Weights of a small transformer language model: 4090 steps.
Each number is 500 + 50 x the weight over its row's rms, rounded and kept within 0 to 999. Layers, rows and columns count from 0. Numbers have three digits each. The size before them is the row's rms in percent of the matrix's.

# layer 5 MLP down (transposed), 640x160, rms 0.15, rows 528-568, columns 0-79
095:575480445475553442490441542459555470565340449458554475443550465477485379536548511477507517646534434605506485499452522625551423445427489504551500479527542486492464482522581489489519539552514469414553483431519614542521507507436436499490517539
107:510517509523448565600447497617418515480551507503593422570585501468546492444526420449531514491503486448489541431446540497471503423507518488485474479580437545566578565480411433525524450550514456573568565476546476540496357526619484541436554450
102:517470473525457511479520522520556610428456472560534491458409535544505601496502483529495446476408534561464510543425425505424513558434464560526441552404516557507393551538520493554539506545453432539544481479556532416425523490432522474522424529
088:527522554485423488498505490517481517551503454619603523518487376521487522592480450435451530537442605507499582547547516526407509418492465458493532533528508442493528499449470435558512462503562514477419582562434512630446529535488558549480486453
104:538614620461473520517458457484505466460490437497595462466544434507517545455523494474516501524562488430547449519503507618423521505487469485564460494551524440535518506495578452474421385602496499434548582484445552501449534544513535481399514526
093:442430480493474485449497487582548421506496527569540495493521366448493554478519529530443478628488453498398529520461504514457642484506521428521473511459479492452417551460513572545478525510456470504485523525559502474453415462479474554478516470
101:466560554461502483449493508597528608449513525491576486507513558555370473526517566599527529543519483613548504433543478596532556469443615440517485605491471506479538442447555528510510356506508467509501534439516386484533433483553538537497588484
095:500494573525515417527508457504527476490610551623526484469469526448499501493505500517516497478561454564485549551533554555514514533498561427444470459485533563520441636478493640565527445541489481520428532529475427533478581507507496548543536463
095:488458429547367473525567538585343538502473541491444490475487519609571455502507490525546516586548487458566503495512536571486457481538449529408461549449511469515426482505511546555475483543483425482510475521483571517494505463436552482530482568
106:449524496465578496525449436502594489527416530535494419458494501455636426485450462478453458491439463477509580511482526463543479492436495503467471458527520543525606530621455461502469542420465425479485459516540564494538394473410475508470464505
100:417539469459464483446523443570554494482455584487518596517469515501479527524489621522482500470562533601388528471433457442518512534534431495497460498467461556441502549422510490490502532362544479509533419460452514514543499511592535512569539498
109:541453475472524547510542485502519536566508486515558426525477458422462407582533558503512510530554466494516477541443452482490570476551523473517501585508507510405463563496512502561545443445467523538512471386477405529429429527570512454472487559
095:591528389465538503548490562575536491532572603454451506534485512506386506494592422457522544537415456568557528461502511479555526573444401563477561456464557523479392496505434554546480557468522513448490521576510494544486467444508462520478535589
111:533547448420492451477531518457601528495518443511549527496582525456447565493507394489463449425472459439477447593489481506456461454509523536505575477466476581487439536571518515485552513459475532520481507442511499485502499413539482523520524590
090:416558435486527451454606520449510477554465554571546574526539461553568388462503476519538582493467495487585515469500465467532524500577431450522490487482494557493540409482549488431499373581408503459495522523461503503510589524431578493510533452
099:517538432490523440455566481396508498608535552549557534500565427487488531457459575464484561459511562503474495535471534561525512594442453485482475519526517536535517595553586561600468393557433532488506488453590428518526536549500601471399601493
103:587528478553546511499553467512466504559454503574526589602431446493530516574610420558549521418481504380520499553469563544421426535411522464506583453468530502507540566485542584526513497448529486543499471615525520460470505642488470468562448492
096:469565572433504514478487523497516501525491547509541467523645535523524468452484438428457584527429509447471535491486547476578524513574473516521533601504510550515411474582521410523468458412525521558513495509500500524510593510537374436511552526
101:493477466467531516558582465475528472442468559497513514585543486577484563522517449462491477479565463498511479524498556523480499491508470452501472537325538516476451485472613518448556523399528560495570460536442513476604498446537508413446490525
096:488557520581437532411499387505461554524586461522460550481540601484462510502465489501574483512496484559454479581533511452501584574498471472416469507504505515583470379578573498491523587550483525537467532431473457456464480475420514454450498552
098:500510527499440509457373423510420427476458547488457504493551496589520497530497508500435532530474454552519483510360461486516564514554530528519436417630547496513524547555562542463430498501473568477546459452364517464465538506541445475522505461
104:567415510478447538508510446490567485458501433550549469496524518409491453485484527509551444522566501485574407475484543464533412453511615526520510476562502582598511532470461465507578466493493471508434481421346510526538557489516507525547440438
103:479478600427509570505528419568422541526547479498491541513449544534545583480549488592527551580502483570446528527426571512470513516466432555550557479547479467535550451526492527440535533517414464545566510485497476469503479508544498574409444632
090:544536514464533501464477467587558461572527445478534456479475562475496437469487433487534493469460524543425437457423426513450524575424538442446366558431528459578470520482442500519473425577425541494574453455407386504381528544541514446435436472
092:436495485559475484540478486502509464544466611528403493414543540499448462438433599437532478512419497617475439485460509551431502521460549540481480513612562477499545518486629444522536451564446540430604463489540486471481609529507481381486549446
104:414523491498528481531406500456424482505593482455346444441461457577443449558592486482514527434410474585477504491429580466552454539525548491502503441503428459503510589590499512498523471615532445498493516486475541480482443468584426381543415502
108:432472451434495509609470440441438567396459432453466551495595567503618507510516471526482493517530441499422562480481508524434525556512466489568482443550512505547516549431392503520470493464442438492515521481569522511453543530516485450484484499
103:604616488456452601565448512549476567475583397487475452527478439497543524498448560514460478632470478488466623490500523507552497509586512515525436560475442535458537490613537498501553557406493502438452515498484515478423477453503482519497521393
096:452457439388539619480486597491543515537380511470511529419457480542526573451467510365444389468588468509545492446510453478450489482504498462534532548434495436494461549523495538477452459534516542464516552527536507584445482453472476466431454432
095:580457454481581531568460571439500505515578483516460445424499504595530556399505557463533506541494539524512513410502503584581491442559568396521518533467580550440415508503543494563496533439461531533559417559472443449570516343537536499553460460
113:488479451523533481423549483462548463479450581544474517465496415484455468571425479509515520531504512493529438515547512519516526490542487484486560509473543477558493546494464520427538453512546454480431420516434525481545463610502364472402419529
102:460439455596476421468497544516545593431549488495515490536506451582514483481587540410569460567533482524530547350443465559520484450484544470469554432424537493521610518518559545574532468584512567459447483468529426467546610552498418448500540498
091:564421448554512472502450494512446504524551474543531454590639473459474446524521445435470598539481523394480479504434486505517537540439457487514532416434547453433415387541493507615515487523396435487518520440424499410508462517523493534562468530
116:562469490502520581487576561499440466550560475513580474481513504487436456481476585566458630514575587498517513540461480536511543568587476562558613460472538501545515549599519489512480466575484550530490536440562443500481507538503468435440482490
098:488450567506537463510407453385466573530583545407496508394454472539510477536480475496483472600546504639501559567494507454519527552448575460443465520461403526508578451502583482458457437491520457514507603478476485580507575420481580507486491472
090:513502465490569560562498416472476488501520487690466491474520587465455531447514471508484539574432498446587480477470477492423590489457531471416584544565519456545451390514556558509437518536477535476484419490481484443572580503507504429519523488
089:452461505469491532532472476511459465529477496567480526445507554483564499518508448494475532560630479494556444509491549455564417514465405519377470489519539522526526525546483483510501496553443456597610524431464496444511510486569500567385390486
104:509502444522493462478522426526479478544538439500503526454428378565481501500535453431551520525538484450526473506509538559525468435626531496581566409536530496488568562426588463465446401454545477540528504541647444499419542556535508542454457451
099:458459557431504523545511497524480494488404528537526446448431487481453478487549480584452595462459440544551425515496534551461466563507413503478489532468560568529548570496563445524387471523506505572443475544547413531506603444482523595564493520
098:429501466495507536541457614429457526482556444515593513544520541513547477493545445463476579565503491511437556480522391540492409509573541431506470552500496537501486482477507553476536482586547461520507607458391490526495599521534563478505494460
100:408535542486453530514581539415449394487484432457571432454511534471546458523533528498533519451443553445527490507536560421626488460503504443458518430566456443497487468609440481443464526457600505468552580550564514460561497515552451394522645491
# layer 5 MLP up, 640x160, rms 0.149, rows 529-568, columns 0-79
099:530543517503512463526402508451559517506508525543560483470447589436572586519463413498470463452492443411557439459435507436401557588401569484463502482476550538458472486468509567451475497539511496626543473487490574579544472509494510576558527482
097:497542491481500486450515561440465507485567528454514499489566535419485515488434467426483442486455419554513551552456535415539513451499427567516469400464401463571523501395545477442419465490500563466458441561466443603498456508597597462466382510
095:558504486481523544426481495533515547427482449422468495467521591525509516514513527536477457451518434463561490450508462571515555543491578498549508507506470534520622472581390488467506400432502488516555537388483497534508506519499470607689502436
102:463517438446502466527523508510526486511512580456469527523485494520453555447416563490504454528467555482433504472538508485511489531533506494460500500504552390530518601453513488483431480523532477422505530496447519494527464530558501485540461486
102:557562495502568561532509530603503520469461500394505432507491493466568485414506479399502519497499546429700469470537568476545428472510529584495565413424480467545478459471447418470447439551528524427516423463460455500503521523464392553540504525
100:491574441524509426446486501492562341416477509539388423423451456429488501421495502457428489543498491468517470445481428512486479467477438589440477424485467408454469508536452524423485466484519519573510557466505418477472493456482455505483476504
103:457555513468433489471472451581495402408530497498474532404490408417473440508518494501508553558459573458534590436534562495635548493517485472442478492489471566394480505460405517550480551436563502466473551508486440533517534491444527493555426554
105:602514481543519545492466494531523514433474541512366523466408514473469447550504525500502463387509513555535547398560418417522548438531497468546566418519467461409458491530518564546498566428600540456503525487490417537490531389496546550527419467
099:465483578418462518459472415527536463544501454381489453453439531459398443526471611441542545534484503512566425411539600478440472508559486523477533508464511555522417419453449557555510474540465525556415473507516493464536372594492538511492475402
094:430388510548506481465531461497472551549451487448486575468498567534561427432558581444590539520547517425483468481639538433437536523571518554459422537530500490516495511620478492509499487508559525516505455453535554502552562445489532589494487480
103:503504488515568474499494507506413428562522448473422589556572435406559611484523456560423469462414515596564492436521573478525454523518609458463529449531387459476443531471512457489428603484506563389578588559477476437472530565506524530504458414
099:562534503575496540514486544461529494499504401477465454475548447459475420490459568564521456419524526391527474480474603475515486489544524509518517483574546506487547482392554487648424452556489446556480471467502534534464542530520535519548488414
104:503571532474485496395428528479604479425483444460515580512345451550494477527476515508459434457474533464584536560507458423515475530527547577455507495352492535526497591526437513524516470349465452600487476528442579521533465521516468492550605476
098:437478542432548464492515524490524502512443574550539375528403475519582530446429462502500435430514488619428513511408512517383492516454502467518493495558508403534480537531529577460505485419528472526504521437523496484526479411495493497433493432
104:457521460441487550531532497546516543371519511505480503445539607596433511625451503520510453456496480472497459493520468512511500404495534568515522479477488565454465422429418426492563470525487546550477584488464627507520572463516461405569512520
103:463525520439552545489538553527503509479446495466398460531494537510481464379563419519359492490410551462466564508461488496450577469464539571488563516516537538453547421506461442555553528469498403531493460538503473444461481552494423483564465407
098:522469517524493539476525510554420534512466466454487498457457498504428482561394592509504514460381516469506640480557568568455543507545539512405486500581467440598553504552434408535424465499413535406492553535513465548488496394482539503510460542
101:380531581499481525507462487454478552526524486411499480580500474503556491439568485541507507489499485475540440533485524458588576476560533595460532459500487493563548503472529403449551495535454470597499558566432497560509496514532509537526534545
105:478444498533551505528449580557554549547441469454557534517483501504574520389457491517478522592522539598654575579538525543583485424569484454532549457504437508547461502403532522465453569484536469527446464473476420462429488527443521582474485516
101:447530377494508501460455528516454458506509520530460515418429488462527466486484413502458482474443461634586482570447539446474542518484456501463439391498569477434511556600463447458514550419507504415536595562552516551531436556575517509471413458
102:522547577630518479545519536461536456548519501488495512523604548450521438503521486514425418475475490482514537459580454506487502529442502532612535490497479493422525448519519504511534509573480459529502476487484443523513446516510507458539551464
106:530521531458541532464521535635478464497511491509467482511501487568575517524575472488463426374495514484482534484418589472505421461468454491524548555416461508426521557508493434476520492485437508555391514557546372611521464498536538444449407482
095:484548508430526472420398488484486503537469487409508507516408480484533416528462452422471466474571496483459490645467515444544527521498478456500444512534551416484451636427403518484490604583544479516460511551534436548501541526525479406546425488
094:566522518416491463479499469490414543503557421479517461546439547507457578488492434492435571529509419563490505466490551478565530548484417590567476484516423529511553480559495577439540510436527455520506499525459610484457498539411581506556386613
097:467394510443482437497500499573384522559546551451422466455497525501534476568649528510447380437444552482518437545508532468405506484495489451500505513494403398491522498576473595488547458531451447578464432501521584540487497545382494536549444426
109:527547387544480522414551478494525446547469455507555547478528549600548530467485458461540574493508480378342509515572511435525480534515536471370414532431451570486511479531467507589508447477507529570471427529552464434520470492594478451563493469
099:501381483520595498487497520460460518604535539552536524533468496431492416488484483498495421524553650564512521431537531467522485442441564426541606458526580525485528497426581511520469605512545496526504578497508567489426513544537509548557467481
101:481445578614511416479545419629446506526576512516515480620525475449449462481508514561522594533422446549458500481532488522546479497469456572474434389544495590564569446488496556485542497446509461467500520492560476388495565552494519574434496524
102:527502408505518496470396494517521436488492471412472482475558553427488567481554510374516571521466498543554515480516402553540492479559528498510537530525582536479533462501500442404458461433511541516445471450471460533529464421463479484462492475
103:506440489565536459477497432462455578432565508528432463529573503509625461480520484442596507536426566603469432532375452511584564452477510512480503448581520532471446494455508372438571563477524543510536476458540446421543506544414503514473425502
100:392540439557465566535530540500448569462529435504508514534492468505481487504522490441466427522486491575432607563479500490508519587518437391530544525419583428428588396581406554592496492485439456488421518506565492566559508563556489569517538443
095:441472531525559503518585549499465586488583494491579402369467557478520476445501478514505551518503459491533501478507503470557436461481455506469380515556476657493529625562483521490517501641550564424546593468483481541539551487561470513517551460
106:467541483551479457471601449464528548472546487474612424497503456446574483504490521522566392450511480563501629490567467441501489562424566442460508401405483460553536538415455449602422498461547511460424552468500496540570562400473536554437512570
101:510460553525458479413472494502479456604462455415385510534512560482561564613529420495536465547545461499459441493581504584508579483526534506600615537498588406431553395479539587456529540539462516469542512449475442428518507497498438488561487625
093:547520452468535415426523482524507483566555512419524480562464494486498497442504553551574474537580510501439501525468588467647485555480541511468548474419429527477522547450494507538505574484434465459557504438468516528614420607550446503603473542
105:570483628526480418418507431590522411548537494511516483499512469580426495532445571489571505442409479493480529452397572505545574542473537516532620574417399569455413440458515502492461505482502515423421580579483511474541521511598544510490537499
098:538545585515487538486458496495574566478474522421515474527475467476545486447493479507468415385466565537498530506503478462581519504431484477574514534380516478391484470526397563632522553478490449461437522442532510486570507476507487507428493551
097:544562496442468465432525589490481576442492552456548462466419542485519525493573470483502516454466472479507474519596427493462439525536421519534513402522498499464548465485537461578561500503506454527507508504470440470469517463428477472536598636
108:498441516484535425482520517580525565513420478469541564534503458532552507502522544483504528520558497551508443455502592483554538386395493543506535434508518515491479518586533418556475519488472541439514477529574557459513474504489483448431442517
101:350594478445498482573466527479435554414577432428521506552492488491504574486554530495489390565555505550579419530496507495545471476509464417475613498464484416507474458496488442492594477482510435564461533510475425507530466553521516508566532503